Part of a small language model's weights.
Size: 15 layers, width 256, vocabulary 2048, 12.4M parameters.
Architecture: no position embeddings, biases, tied embeddings, normalized queries and keys, ALiBi, capped logits.
Each number is 128 + 32 x the weight over its row's rms, rounded and kept within 0 to 255. Layers, rows and columns count from 0. Numbers have three digits each. The size before them is the row's rms in percent of the matrix's.

# layer 11 MLP down (transposed), 1024x256, rms 0.0705, rows 762-868, columns 64-127
105:114174161166068128126102124087191097162138115141081104120081106128165144167097095131111140127131128115113091148134152133145148087116168158144167166146146093184098132102147151114162123125109149
107:159147100150131071147110107064174095142128138115160136103126094146134183162173118144064114150136090115084118152175113135085115146173151145097139104085167109122118176105165187141054110137119167
094:155174112146154171184168105164177171102140157107098194136129114110071168129100148151112159155093149098152137128131109122114127113140103099085132078112082140150081135159061126152115151102155130
093:114156136120127136153132125135137213112137137133160163146128099165099084033097211144124121148106166171118161142101095181085118109136150094178151144133087122131156095165122130164169173092123104
102:107153085103073137072078169151180151163128089142135073102177175093100159201123136087122101134048167142192115104165139122145076063101090135116138136139146097102064112097080097119176124130159132
102:134176127172094128163110144151092111155120175123105103178125109141144129076118152128125180163118092111105136195154122229151132106147174124113149109114123219155170189080175117121129083125147165
100:087109161179061157121101148130148147121124144145188110208106130075113120107162128172142133145108165128160104127110096141127142105103116076103127116120134153155228140129141143092158088127074132
106:115171123125094118149113101073107145185125157113116195169065095118096126155162146132150117083159107139091134129089124151117117124135074110109147095171173184078153135049112128098154146162126084
099:142167117087143113114118150136159117157067086107107198153130141103160085097074152153167090108108108114111152087178145146081107101103137184107060149106098123108113166150131110214137147106155161
101:164162097184145168126134128137059126107084125200108119126120115108101135081177149156149142114105139163108094120136154120156119090138069108134100126153111064132143099100140126176112097138148166
094:103051090172164136098133120098176128195186127114160157092111119139114127179101153110097141141124159144155098128149114075148157139140145125114152117113119148158115144170150154117063114141114108
093:143145101100199121127113177149074093160127133179181140106092122147129139118109112148099086162132122158124087131033124074147179146147083184150111136154126128147110134134133096153152112151163162
103:142142108149087122126134139150111122093125140137125079109142114161154151168134103132121160091058091143119101098169107081144178121132138117089159113205175153075147129141116179145146088145126086
099:103096133140164136121113163198181127110118076138136076225142163131135125122151110103109126123135138122106096176148139140129151153069154158174138145139156150087198081157083059125112149180140127
104:192146123158114139128168147149095136099147112149141130100116137124170049132147065109088135144103067130120138125163093127104166131072148109167176113158144153067134106109139118115148135139141112
094:156067117145159143125065164093058124131152115177079204105154106124100127181121110162191044140125084103170187124127187141124155097145132084130134093102138159144067096095155072110153086125081144
088:184123134158095169157106152094109170161112132095158166164149086164086108101120135146059116147163112137086142089107125110128164144161163129113125097140123099148116147077060126072093199075167102
093:130079124179093087092164095151170104125138127154138171080184160164191125143150143117151158144163159126147183163116161077086133143136106115079116200149143096177067105161085121117111129150136128
101:144149212165062145159144104179155143150134108091185149132209148163151070190135088163117158099141117144105116182083083196145083152125163108131153122107143130111115059092056054111150135091129167
099:125110109072100124133137150126107140174107071215107177184075149112175183088113136104163066205122151065106113137136140050124135084119180145110155076122155197167190133075110156128116138072204116
094:125077094147057137120092110151127161124148105130117152091132129217085140162125118092119108125099178097078103099141093162133109145134196129152059140134102214081090162132163116109199044200145139
109:143113064133131120144112150085157162150105149133117079136082094138203194081132125109125125141175091105134150088105092102139157133112163122170097143130104088131132130131167106141108103098160093
089:110136161154180141133188084138126093091094162075178105185111074101202133096170142169129130101144152085110152126099104146172141081120078129183089116180155167121121088162174123112193201095105153
101:128138101110130124142170161085170062148145119090163154093154100125094148144119155159082179083116123195136104138173110103103142144163153154130168097172111164125066097148118145145166123130051075
098:151144101120075097132139114083130097122086112103130144107102165103092117101173107128112154137134163104156079112162122191126109160135145127126138172122121125138134139121102072071077142075142098
099:140104147103119181121139185114096116168134150119130185072165092124189128101142096132137129114078131142145172169107106161111080087148128170123112039096126142162110097151117079117098136125148158
106:145203151168138147075175136132085143153153124093120105102189186103154163127135092136181112111069186081120091155126136201129110115127139144144130175134166133137113139169165167135092066146110102
099:096084139123165111141137126133125120128127178107140137179157111133143114212121140144098091177137135131189088118116167081152088141139146064188088106103125144134071167111104189183077133099147164
100:176114160133141098115158205112095095125097137130087126147106213161162174123108169064064093102165132132169107156133095152086117125166177130158127161115094186123117089126118059173091171147179166
107:129138085134120136159117176100157185185144092172126101121152141130143130092120146105094100153102148150106076112096135116188136076203144171133179131161122139149114185151099101146165148168100183
094:123087126138160116143067129137151144129079123137119127095116121108123136177166044149151080179076080210109125162137163155135082076122122141224128096068139170137104151114128125084133133154132117
108:105147083119104096134162085098203128086085078120163174128093165112078096088108105116117182113142095102138176128082147152132101173161154126189081080111076091129091150154141155159133156170134080
104:105110124110079115141102132113134192103138188098102151122116084127172157100098104164109208098142155142113159142140122093141152150153142144112111122093124160135109080106169140160100075176203159
094:096115161123083192194089101105111113108117098116148147132137143120169148191107155102126174051104145116186124131108141124158086089147173070198062081131122139122093111099138046125127157112119146
096:187129183180148121120070155151078113058125139131115090139106137100116070095132147143121110105130201118118106127127132141125141126118150117103084179093126109114103064128071079151108150140173150
105:073092119152170159101138087108107168043115127148110135164133151106154149139131095135129153166093115165091088119185127145131109159124175073128114183108117112159139194124139133152119072103162101
094:113160121109041091129131185041141057154211135100184114165113107105123119146094114037146129139166094129120125103099158142100134114194119150122098131112124131174116149154084128100121145144089169
098:116141067110114126145121119138144114131117136072098089079112128182089191102125153138118111081139102059135112136142171115137174101110087160132155107066092154113149151155097144063083144205089085
105:135137137097121121136132124160134081073156096106102151113134139134155150111180108147152135056106152132133089108149152089106106150147158091122083111109112108138096147094132076136132138109078151
087:181170131132164128154170097119051094083123148154139152159161109122111127127119071112135110176097113083070144203188066147153120161080180146191153133145179146149096173098147091128128108128087091
093:082149127141102090135152170101142062066145108110159148126140125108113128133104091178128168127139176084098108156140127138120083126157020116096120123157161125113134122066130098073139111090167106
099:134116169101095131069147111119152191167084143135192131093141136084193079119152115103156205132179166117148143102158169095103114110127122124083124119150094169138113136083120039151151102098125132
083:133136141134142131144085169118124130102165086145121076147141115064180148119161096138155116158148138131146096130066111179136121132144155132163167155128069185186139122161161081114086089148134081
099:135108159119149147123161122111128090174098169133169153189126137066105101122127080106131097114117094175140103115203073117112153138139090114104083186137098103131141143141120112159116086124159069
092:103171134147122122170197081118221165161185142114111093118127143114174168155128122191162109096201085087140154117152168182130086094136127114139141098147133102134098130108194136176125154070197109
110:182105108131176126148137106149124187138142142128113109105161101149146136105116129143198127117123129133064164090215141076127121137133122143075175100130192121114108098129106138069067126153155129
091:068139141131157089110140157126127202131150072095102111134080035148152202142160149158132173136115131125136151143181090136126131114074128185142150165115136142186052175120173110132105157116147164
119:090137100135089039097109094129132104158100085106095228069141100119114117138126151138102099149147185175043163158112192141119119149097098113124139113155087079147114047072122104168172162101128117
106:094097158071174101119126122136175150109095128105137210125158107133123085158158147046073120120104161111107125091111128140163163111112102119189083206154093110158111090124082136145205075145161204
112:090139116152097116187124094181172163111190141128135148149120147156149095155153104148114100147187182130098056091138108164092169142121133123125117102116163115125128085172080125147162135099149116
102:094061078161108123155152112120127198101129076106094114135117108120180081111123118167126021148187145107156126117110130123100125092143107116164156167221097112112120158168136160176070112118150162
088:155141095179144084198109181142116178141123140086143158096148159118143103123120125129140173154152144150116129079157145078164114190170073165134166109117099139137113101070110141144148133109152137
094:096158109130086157176198162070132093119131067107123163151148107130214166121093185103079090078152146072105130129122147122112127132141111159177162121096055122080130120090150120143159230148155141
100:138116090167127120187119107186184130079107142132073154130129118146119119108096160111088122067081119118171091105154068176143155066122144113108141168135122155061183133129120096151077049097170181
097:125149109158136129171089114129117172158137088122145143081123158075095112134156163068069118155110078142142131171177114126153182165110133127156162151128102139098141039141124119147100087061137138
098:156123135048180139088135126113111127103121084175112070103155164092134166108160105143131141100120137177159166131131128108099156146190094199091139125129133040209159125144185036113108122087063120
109:097125114153180112151151172122070127100108143146114077193097133107105114101202108137117054143059138134121089102125097113141114101144161129112125140103060023084123113134141140165113187113131121
093:166121096065101125086132155120178087213109099156121090158112134141149168112109124103109071226149126038148175151076164215166103143146156051102157190112138107133136095091174139151149133094139170
098:117099099093130108090138172071143121091190138087128111072124175143143081149118118071133104159190105136152162073154119158175145122138142128113147101153155133114083148183145096179150077153143105
094:120081052165179088164172126127134131128146119124138124106191167179115184102137126151098116129089107191166130121085120126111070125139134118123039113126100085175190109069069103170126112144172143
093:121130087180114107094062159104051121128158066152119156128139136124145071101141147118098145110110162074114123125097155155123135179107078133127189159120095148152142168130109041156122146105156124
099:099151149111147156142126143112091095092097186095162135172112155047179186117140115131132152038123130101106142177089179090098086154166135165107105118156045125124131101133170097117150092147112156
099:142128098154135169133092154098107146126117093127153086070177085142138169127129109150138143137124163190170115187156100164202160126104115088113161183145183132161162204101156133101108132134130090
099:052122127189189163122099096159096142129188169134087139124101110174168153129092179102147055148110044135150122129210110135124156136153062151095129135104116170125170107104123127139100075115157099
097:121089113149129127111099104121175144160137158128132173141109139144118092134109101156174111105124109175079119145102176146170108086136154109124099136156154125131126110174152153173156208104095119
101:119121130099091155180148156137110051090117167142059146134117178091139128140144168173126112139147129113095163087105207099087126147176116182100143100174115123142081147127100133120175105169176140
104:174141166155116178136123094076145149131128142122141159124134129109114157155143086110140143097169118105135163137102122141156113150135158136197105058178177151161198114073118104086109110101168064
108:179151161097117143120088090181103065110157151133109116106140055159156145141096080098106133134183087117102132073139136100067076098111080139116154083120167146088151089120174140154079174143128083
097:113069158098102185078201141164122086166133126167096135120070167121125087129157168144096114085105178120123159121109128138132150116157177201130126068153130117111165131170180129094178148109148123
101:127136129121102118136082101111104104102133059192137128169146126141139120114086113126183147169114096092194121066117172053108162108064118088144101131139114168124089160154127130146129084117108155
121:122118107098128148153148107127099136114107145144131137148083132195140141061145163107132119070095162160137161101104109181088137146147136073136146148154067119098174074105111131140138160175052153
104:123158126152122088198138181107147100194081124138128090167075104055156120069155149129141092094131156144086126168193106164159094153101125114154076089105105103132119131129145163141080097140156076
097:086180146112129135128107154179176104087106128131150120095178151174143156109184085124095159126138183173169216119076084143132176118139106157163116115153136097180139102179149111126072136112087146
104:168145107125124078175142120122132129100147191108112103164126137114117196110117092107147113128130179182137137121171123166129103147179149094116112133160159142140115163134120120212119140116096126
104:083153104173145160160066103110175143092120132123147148172126115125169113145098111123139164150140096131132118083157116107128162116125086121138134132150190130139108123159121158197157157158129093
110:071160147115140108150137083182110110156107163160141104131130126111155126170108170158077132128132098089106114139122081139155073117108122102160114103188142138100139083164106147159158213112149157
104:116066165123148152139095124183131140112115112167127078143133122133116025128046169157115138102138157116079182141123116125110153101060128093189116130126126168133114092098142131120121181134094150
108:215115196149096154160150091103126207165129091105149102157100088144146139090137131176162083159094201113182156114125099149146108112103158140109068119121123136133129131156116172108088128116100079
097:157093128158159157140145099147101165146116122164063104154143168110175135152190183154132118090095133131153082123085091148179116117142119063120122148142137191134019146155134119150103148152156150
098:132123160158158091155164130168153165037096135132091088193167130163191099122123131130143108161165144122103116164120114140149130094116101112149152143062158156133114128125116122143088156107163133
113:153097112125153124122133121134137135178144177134130167050125146144132151142164108134153114135137079135118111171152166139141135105115089127070100147153144110172059177120145112081083120185136168
094:155154155140183117156103076139116131103144166155187169098101115158128143099162148140118097163107156111172121155120118160069155153167153106205128155098100101125128098136072099097079149145148160
102:127130163180096161174127168080064145136100101126108120085187087091104094092114145151150108147145141117134152149169123100152128156171108170126198093102064096131148111140055084118151153129118137
078:113069165147167127095092077144150076145134168096129180104123154164107125111067137094148079154119159114127087110144077163194166122088152094125132104117165134098142171119123110090080111159057109
102:108158149177117150150142136084094090157103091109117104043134082132137114094147178144102138137102117124179137133155135082136146145158089138114127165115079069147161090128173166092121187072135137
087:114123047155130170175154130095166162190188171162154128084078157097127147159102176132133127109134123120193093167110062099118099175104148099123077144176118115137146128121096098134113113146154167
110:090081139087151116150212176179086118144086116142103132108118146184130126153127155106117161142124185109136167129090182129119111131114107121103178155073088075127148091133100077101110084128128203
108:149187119094043168112149114141175109122068111134102113112127112126146149122170172149139150204125130108155127109112100149115119139100103141135144085135132104146123148122160161118137145165173059
109:122086098120116155113064105145122134129140166140105152141096106147210119128136118147165158133136120151134143099119167171166123143130071102102161147068155141124056158133149138134156124167088185
106:124151129132145129095092112127120107089063112150149074116168139092102166134129124154042156147054142181157076123150105152137175174141168161070117142141111135222182091199114133176081119175179068
104:139100089088038152132176084163129177157069150116211132116138132110111074141097079118117102149184094131103094092136085087146167131112099117128097173148078100140160114156094134133102080108177122
108:088138140086131122152138139167183178144135114140116168105137110160155164123131132142162124115135094106115080132129071115136112121094165142077145121122095064148159091142108117147124137139114153
107:138128113111119137113155114135072120126160113100120149133140139085125116175145142153158164129165085148142155158126127141135117074142132163112111130081186093148146101077125129082146142146116112
092:103107132122081136125165112136074174135100157138128133139181212186128133179067164097105052145110080109118106173077072153142165141213123142135127098073097137149119129143121139124119101133077129
099:172164150067131148095122113091181106167113220109127158131142118098118123154111056147093152155095146149120143101140161078166147105124116177094097124132104111161154121104120156138121124111141094
107:123139094119152156123127098146116207110072119152119110109159139118165130150108135118141117105162166156125202101114169168113095114086095139186153129132097115115161124154160066180188149102092163
105:113129178090117150154176080133144124119112099141139092143149146204122092099178108115177078071133219104160132131151139161097111126135169135114210134094149153140154152102101163174126084159103122
097:115110081137128136119180154131147149090166125109099112125081144093178084101187088107186118154118092076152133132108104193154183186157124056080180137088120137155082131212157114124118102115106065
095:121022121109150194143136121088143136158149107124084140111164151105129146167110130067082129098149149118128135111103159075118111093113164178141096095170145161251141124151148130122134125147057135
101:111216086129143137176069169107127118152148139106140118156147112173111092091135175154151086117053159117129132041140135171136207098120139159117144152120129144070175100180127185156145106106188133
108:179146111125098199156119051144086137128119151172106130138116152152158078130197068151130148087118078069164081205047162200165096079125156188127153105092100110129122073149117112099111136128133116
106:134090188102145123138063113148111141118184147087145123118155086192156094176122158122173071135111116156102128095131159121108137136137145055185129154163129141088098140118142093156115140101156165
099:118127100117095069126171107122090111186193132145141180151158170171094116088164064103155151119107080106099152171106099128111131163132091106140139089085113075153141103139170098163084161105121161
091:107139124157106141159123070124125177141163107161125229141105092112096165116107171126095184110149099167140137121183147167144087163129132058133161052163179115123133117124121140177082164154151148
098:124110124119118114133129153087123109082128111093128104117098107104168148103094084161164086164109128162128151102104169142152156097150077173163108141049135073161141116068101138157130123137142097
113:218086171163136086161135095116124141101128143078112151173146089170207150121087145149121124189106120136146137102148103110127133117136100072145113143058109121188093128075112113177154117152169100
098:069074154109135123086158086088066083085163155102104128110126085149139127076088105102196056141177147136137196134143150114150097115113146131104121100110160114157096119083105164154135119135131098
# layer 11 MLP up, 1024x256, rms 0.0716, rows 763-869, columns 64-127
107:123118117125124137109217111082103158133096120072088124092160119159095135161092156103181158083060143148118097172118146083138099163103119171200126142120106126108103117113106105091179084096186119
099:103134085137061129131077133156092119146128134094194171148104124113095139106166089114103101174152143125150142172139154100088148098099118142142147128103189092143162152085046082093109067117157146
099:111134152106128151097118184166116141135120176122118127131167167163137161168072166103116144078134157159163103086172075118143214125115081153099101176141109125111075122141153093061102116122165088
103:145177114073110137051177113106156115132092143127134105140073128098111114140165135100142186126107098117087105125178120163106151162140152096137106124150108157136109105126111150101157145115102128
102:093169138089141132100139153080129120148120120093146139125144119182130137070172127148100069076152139130109139164158138097107150128165176123080159124112130156092098154148188123089191125137157120
101:114137089173084091163186094093148111104109162096126136122146164160125168093088140098138113101099091172090120133116118150137105141128104130151156150148092185117120136167159132158097116160192117
104:195118103174194102086144136114098138041177169096177131124171175153138133154146144182154082138159111117162150136170093132139135199127123124102100167172189116112080164159205163126109091140123169
099:132064129194143120100164096080097143168149125083119159148113101118124089172149131118124177092124117131140113109142174130115178108054117088154113116169128089058160162141164128170139125124117098
100:081143127154161128163133134170125113037107139090152151150134131157094069109087126130127125116157158065087122091163105122090130057106171115132065110110152146106084101089094084124153154135112104
101:200119067154155131162136117147131096174072086110168112117117162122144126100053136153081189145168156142096142115182141137144113121114079131068126147142121114107125103124138107101127132109079174
096:196138153139126114102154104137155159121157174147080133140140125131132036139130164101186065093138106090141109123172146135102143045129184107114127133129142113095167036158187136193086149157082128
103:106105164095153086120133096070173177147093176130136088112130131136156040172147148087145134134182080204099112133127092165100132110127125124132071185113091154138129086110166154106146104090106100
100:140206182139140186106095091162103143157097094048090080161097156147109100116140128152122091101130090135112176111187157154106077140136126108207082047137062128114118157137151144159097127066122115
100:090118122133137112129101155153094190112083144150050111138135173169103214134100150137097117095154121172107231107104149164156131132131195126172059125132087133117126146135136161118141127116093149
095:105121082109144128123193138124146122172141170172122130136075153088147064118134116051128173109162123129101095159175074139142126117139071157158128175148119143106186083146117206094141106101185130
092:145076128168187123186097138081111142172057163124121110091130171077153087129115115135115098187103160110175100077139104141099082151154081152164134191126141147125142074220166090173142043194119104
096:126105097161173130112124160088124152221125100157114093121137154109122157133122035143094137129137101142111099090112114106174111119111207170133156074149184084103134147113139168093143170104058110
099:157083110067162102140103066044163142175139074132102123125106133138142103119107126150197106204137097192187133094137138159100162083103121091134125097130109113139056175155158153115132154127130043
096:128160087157181100124113141049118173116181121040164091068122152128169132106102112127117231110112138148118103153095154215148130144131113110127107168131145162083135101110149083094129143170112075
096:073182174094190150105145096155063068124120071113102091088128191146127140101117107134109096196120098133163182066161142110114119102119106126139148149154144109169155114105127117166129220089069128
099:173102141151112122085152143141130129094149082091139131089148118172079148179114172108140104085084141117138168153094143154129141151118132106073062157131148107113186147157153161110128101133136146
093:159155115109107133178170112118099125151151111139113110090105120110104053121136128143140115212065108126123124158212157156102134106086109095080152148178108189128192094135086136124099111093126068
100:172095104138106126114182091158059152100114101122071077173133183089139149149139096119168151162098109123159152157094128125163110146115143169141105103154108042162121131100148164073135076126148130
095:126163147154122136145097159089106220137123146125109108119131108168174162154040159140148132049096084125204169103117127107105119132097175094145127113167141096117111125193125183097171076131111151
101:146152135120143138139197122164162112100113086131053110109134128160115091111105177175171127161077139145105155106166115056153163136130121100142105114184162115085120161142131174172114150136131135
106:112169080146143097116152154174091177130075099136089153142127147096074122099117146126137135175067074106152116159160152121146058151103099118118096110147125161145155109164120187083096117143104149
097:104152120074095152111133148056128132057209157135150061051186127154106087145095188138110195181110134074101164108111158063099165136127142131102170155132145099155105049143103098091153145126176144
100:143078112149141113114138170152204158176115123149190071166095137041091144102115110177163097143151132113178128130153065112155166068140133132033083159149177132148052191122140147113188110177108115
100:159123137158123168170195106168128180105142217109114073049098165130144119169091122127157198143122090069131158180110170150099078111084191099132098192149111109128164140097159142098089095168133111
092:117161102148114173108090100087121158121116148094131131135139199105148096106127115069095138153143138040135081140150114091090180120112120119046134146146115108082131122132160204129144094126129106
103:103177139156114145157110136048079077106148176105122095143097100119074090183153161163141153144090128102102097148067103122092101126137105155129082140142146079082100103159120070069179121148132055
107:143089208142123159122133135150133140111110192104120139118113168100122114141147074115126071136123056118159163093143175078077098098157123096082117116147104126117072123133135130116227097110135127
097:144121121190132133070135093165110151135076165076124131116172125144098099151184175106121141179186134182125118130185142174133126120138120140128128156153124109170145116097170144163124111103125077
095:112158140093138150111092071110138131171110195138148137068141158144129176130126095075176140100168058193113114143140095203069140097119115136130114097159055188131082156116144109092164124124141108
102:122114118109135195125111153136117128119158160085092116156182146158174123155091123161144140109111078147136122162195081120160158097158138076067150164132088199146118127159136133140203153120106166
094:181138153134103143117125093145083159052117094136098126090051160155151066133140129166121132144134157066198146116141096146077146134059136114143095137134142123107141085154147159159131082143100133
097:157136117142114138154115140086116120166132145134137101088144138114087146103112130111147077059117134142133149113106089123096134115124098101108134137132171089155095087136130073067164152064153086
103:131106139163121130174167129107147146105123118111111154176122143143085160111101159101121131175089122102151155113181089103125128126124128104168070128156161118129166108126150122111172116125076085
092:107140135146130141118185118096156165139125178129085105102101164131126122136115138159120135143172104119129213124114069124086090088156093140151152126123040079156100169165101127123155121130204181
095:164071105128154083135121089127076174180158183120165129109129137121166089122114144129151084111094125127111125117146105116168171113082167113116112099152116099178118193183127134150131137126129105
100:092114118156101138085142144122133137131099110130162146070120126070126071152148156195121112137089116087168112152136132148089142168128107135101081161103166081093077119089188124117149152144084075
095:127150071142096158148135147134142077190140090116146151153091208140065109184121188133145093079140106155125200119212168093102114052124162095110086121116106116075125102112108088156162136160104133
100:101173112218122084154101143151139177161136117127059126158168115211130186159148134127102183118173135114082158117103063199079111084100133084119056166130186102134137110115212094110110153156135183
091:104157130073145171085074168145134127203103137079165172131095141126099106092174134096136164139163118090127164144140098017091070121107137162171114153107130138124137114156152125184148084143098087
103:156156127127188130089142098113133149100108128185080135118100097116152080094124102106083144131137129108106110116142110116131074136137149087103119136217099155145081151190117154132133115179166091
093:150177157152180093114124099095118149183092129084104152081196148148094116160127147090098121178192093128148171158075119112128120110171087181176122120160106147087103103096062144180152087148130188
110:130117100104184137148170101049109185133155124082132113125120207118148156137078175129112154158201147108150149060141122129073106085135114110139118145149175127121124089166117076166112114129214129
106:119179081120167138177099111060115124155131121115132116085124104134161059141154191122106129056068076106137163108162122115142144130137101121119129124187142148055178131169148138135130147107060137
108:096112080089103168158155140118082098211116154166098159088131157139037180096128169113107180146148082088152089114096114172111086126111067156128080090149130143087072100173136156110127081127206099
099:176114167167103075185155109115155105160150129088108151133155110149079170095101211134113191146109157159127127113068113137143113152133181114118111108133128115141142142100111081090106119123110136
087:093146147183147151040118063153122089103089103051130131101116146124080082120112121177108064076145123096151119158084115133110115067084132119101147166114160136068130169138132150142116076135112137
097:123158178142181101170113187197158134183121132109174101103110153099136098209078152176111154130126097173153152150142093135123145092135121109097104105142183140137116121118101158127103115191146062
101:097104170147114151135170133075093139134136214133155063108107185107143092169125191079107140104141167130129120155177142149076101124133148103124106099132141130107137104129157030224173185146113113
094:106093124165160133112120117136125192093163116116112165129121072141099120189159171112112114097123119082142119084116123104035123116100117140111091115119149173136112094131153143081116165151166151
097:099134115145132111113169086170099137111187187119155130120159185144127144059152143156117148165149071127124147161128137150124170117035137153098168140150119140087096116162131158081184113160151113
104:149133104166157217051172148159138164179120170116129115179132133156119135149124114177130143089148163085161122133161123112091071132137125170125123083169146111137119072169080120127111134128090108
098:128122120154141134157096133134126155112168120052142110122105124149096070133120147186081140126148076118108160127139070100038145120120092164099109144154168088116132172140131128133143083136155120
093:147113068115087122168090126130080129138097084170123129103110142138102122130083118171096123191128153112125143113190090133123168133136077142116092111158160123139124097121117113130140103097113148
091:157132145077105080108122103119105129085114150130126082123170079152153097141140167112132182150148117052124183106140157124117130075130109128144138172155128149100115152152112183098114170113114066
097:132101134160144125149122089141127161104178103119111124145114175174169141136123084088157133134220097133161182099161147117116143104080083105116097104136130163147067129109082166112116102186162141
102:169140075147111173073149096134123142108074097118112097082117126090157089113157120137076142144158065084149144138089146096111164161077114126145098181149181131085121118140116118176145071206113133
101:124169057078096152094120143124115193113159112095122097184148166157138107145130087181140146150154122078152124074151179115105136160108122134130049089151112164155099110112129134109108182142153138
101:117166124171212133113132126085141115111142150096077191127166156099167112127139146136134177133103167200117158142122061078109077163135150116133085078095102100133087145154142162148120090091122114
096:159159150154088121113134074129130139129104158109133105149142139183086113098137152116133151177089140106160160164131102126103170142128178099175158153124102139175122175064137142134101047143152112
100:129189112131205131102133130087113169142129147102156132082133113147116120104140112106123122129083092082184137148137065181138124084054118092130118132096175126095149088149165125172150116103133133
106:125142139152169175075129124146143147160093136094085136180164129161161068129149141079069137120120153103149127125138119141103159130088115139041115116118135098098156056115158192136099160142124129
102:180112130099126154079097127179097106152163141112102099154122152184154138110086147122096143163130097136157169132207100091088160066062099194153089087118188109106072066133160125181067160181130083
098:151145103143101127145149077107107147084130090035091179108113175156127135156106134187129160109140060121093126134115151097112156136103139097176133119154123095060086144094119130145148145113090119
099:089022133158114123134165125177202169115162170081143116128127132110115044146125114097103057125064106088128233083070116139143113110090124096130087126152174076109109171187153135062156127118163155
115:203125131127122137096137150149168116127149086095132120133065100172151145122123125153089161121116098152074151147112088154114125122121095152076123178098066088035111105070139122147191111129181136
102:137141126155179089141126093099160155153130120102126108132103172141122077169105176116088161140146135130135171088111158132094121122064152088137075109102148115065085077101137159145142114164097140
098:144169084163089112135139129172142107133185164129100139142167161137110135129084108120058070147122106091144115113140154083160126128072081102082142132104091081106101094126149097188161195105122117
105:089171109142102145119136157171112141108130133109122109062113145144130121126139107096150165126116110103194111172118151146098146121102130131106138159077156139137097096118124154062148102162139122
108:143155174157129157116154120127151130098163135105124185161126139089163124121101077123076130129131135151105100091171105099073177117135115081110096140145101126114122166103158158118174137101080150
106:159191125142125129051156113110129139106109152049122127087126144156165132187129145171103174105166131091171087092154093149077131099079152107131131140103108103173108105127117163102150204192113153
101:144159175122133149087150130159147170136075137091078147153168177110128140100153135105159095072108113111126127149223105152169128092113079126091150106146117117117137119144146127171149134071161142
108:156149133168112126129122064085088198143110092136058086139116206115116153159104185148098182167134147135118115171135086117086142141140108159171144171143115064123105077106158138119130103161094131
097:133094151120118196138122142155114097178161148104147129115104107117138081146115116089089130170175118079089192097166099128143168069163123158114144118088079089092106134135129117129145127118117100
098:119163141149119240104101139086129129130113154129164119158100170081105083130118052093126145076113130136144146099187129136156181066140098100133077104200166122125090104181126111134207167146145125
104:134122127150113224129135089038190180173125136176203053085139156108179130093073163129128152201157118147179116084113092144091239145131073165083124136143127078103160097108119171117158112145153045
093:112123094123120121044139123097097092184098136127121082214068137104141127181174149096146113105158120148083107142103108113085209158164133169146128124191145123109133146098139077139148162129149159
102:078174105113143123078169130087164084168107117124124131142110153132116120163105173068130102163115110135129180126130124162106102145134137102154089125144136151156149114149057161184116146154118072
084:157167118115079127188121121121106096124116160132120125102147227083151095144138133166132126146151123206105184158086173122073136127155125150112087166110120088109158088090105115174142096103162177
097:094227106155154082160146146092112135155117137133093161122128157113096093136151137143160197191139124136181128085123051109118072093139075114172127117153142151094113123148109099140122158134135075
091:132122186100140153119129126170119082087140120114113113089141136160114120134157073165094103130173158117094194084173115159060164079149202111105169140146103109130124136108115117181133121043100118
107:153155078148102191117133152088111150133124057087198126094067142109078134125130117099126190120132090145099128112115132150107134127109122117122138149142131086028132083178186127115151079101147126
108:169144165121129134088154122073143155145154116117132103049114125141111169145147081192102193147175069144119105131153059168135174133104143100123168136121182122098141103164143148112179136163035102
108:168189192138145140091101105045162182130145155143059115122109125140170155154096147121117153130106110127125095137115072087168200117121123063108111119144143110114121102159087097119200125114141133
105:167139110172175124130152117177121135116157130064106149128102163121140153092162124198100119137183134140131165156143133088196087127118132111123109203154155127139108093085111165080152111123161155
103:126180143189129165166151162122091134130154127117149143110131145110079100078122135145184184157143105076077101084149114147122185106144151114135105157148150074069164070104044132132149130157139144
106:147144134064143124070144139160110113171127158110131117125143139120158138155091099138102138100126123100152161128158133192111100124104145154122131184135176134132150091102164129136131111150141086
102:121114166103091193099154123156136109140116123118105144139154097163060112160123108157159177077086070066154115160149205158106118127126135099139080128153097111070142139084141112117100154085114143
102:120148152177140128144158133137179136142063184155149022088106112178089133117130151152153152121187130140100143081136127071086156133126171107166115159158124048145105099116159159187154106133152109
103:205134112134142080100138180074139116176144168157077076046161145163091096142124194103125137151079133099139136170122165115076125112138186136080145112109143100163071120183118143173146124120092124
107:120113104067154127139185122158162121141132093121171112109098159172116123157112191076116121116099091126111147109183117188129173134140124147116070118145135123075079106118196117165109112166108190
105:124128080164149135149122147147077156160159138073150111079105147106118124149156095090135152111144012172105115133120145084184129100132103083150067167146166110089146133178140129051148186088173180
100:186169122131132136108118169164174203148167142107139143163130110147111141123103086133125112165144169075153107135151180087098134153082084078078120126154095092124146106098066099066157149132107128
100:140160148153100113126142105121108137089129111125181079188159195131121117126125117132119136082107095125128162043155141130168131105106118084125139112151163164081127142162141056106127156086182132
099:136125120121132124125225171099120129157119108086054122157117123125070137105120205121129137164157147096111150150119098126130164109105140092133100087200097072118146125110150134149127132086165107
101:128111131128147155142116147091157135178104176077171133079154095133139118153079149161116139121116089139088118097160095139179158145113125119127125078135150175108085094147117148147135156143127108
109:149129143080104189125206105107087150161117089100151133101081151098137117175146160155053121084148128130136190210143131141145110093141136173133134160107165086090128114178111142068163061114101073
101:163094192124134167173100114114104149088179155094127114121111133082147169203078133139075117111104104128120130114176137061156139066060185168133178146155092128132097155122152108090140124149095152
093:140069120143120052151141160103116070121171132110114078074138137151174120132175164164179188178108124098093128117076140132107168127138076177077111146121140155143105157087138124159172070166119136
101:095091098128208123121094073132142143113155182135176156125139137101142051164127122086136118088168128099149195135217088094151169106091135045097118178127100161089084143158112166160171144118142077
111:148120152107157181132119202165145127144168107086201094154119129134145094130090171118096196158134109055121158123115131149155138127134125075140098145158172102120178088096154148094142122201109148
101:094143096164168187101112136189151087152158161091102150108146136157106152133183174077129181104114071159134209093128136157161117044075094168085110157152146114091131138162103046144174093139127163
101:148086121139140134131125137146162104129138159112136079115084129122143125158134143095144132106221092103156170086105099053106183096120142144161086090157086106165140133127128119120166112125111076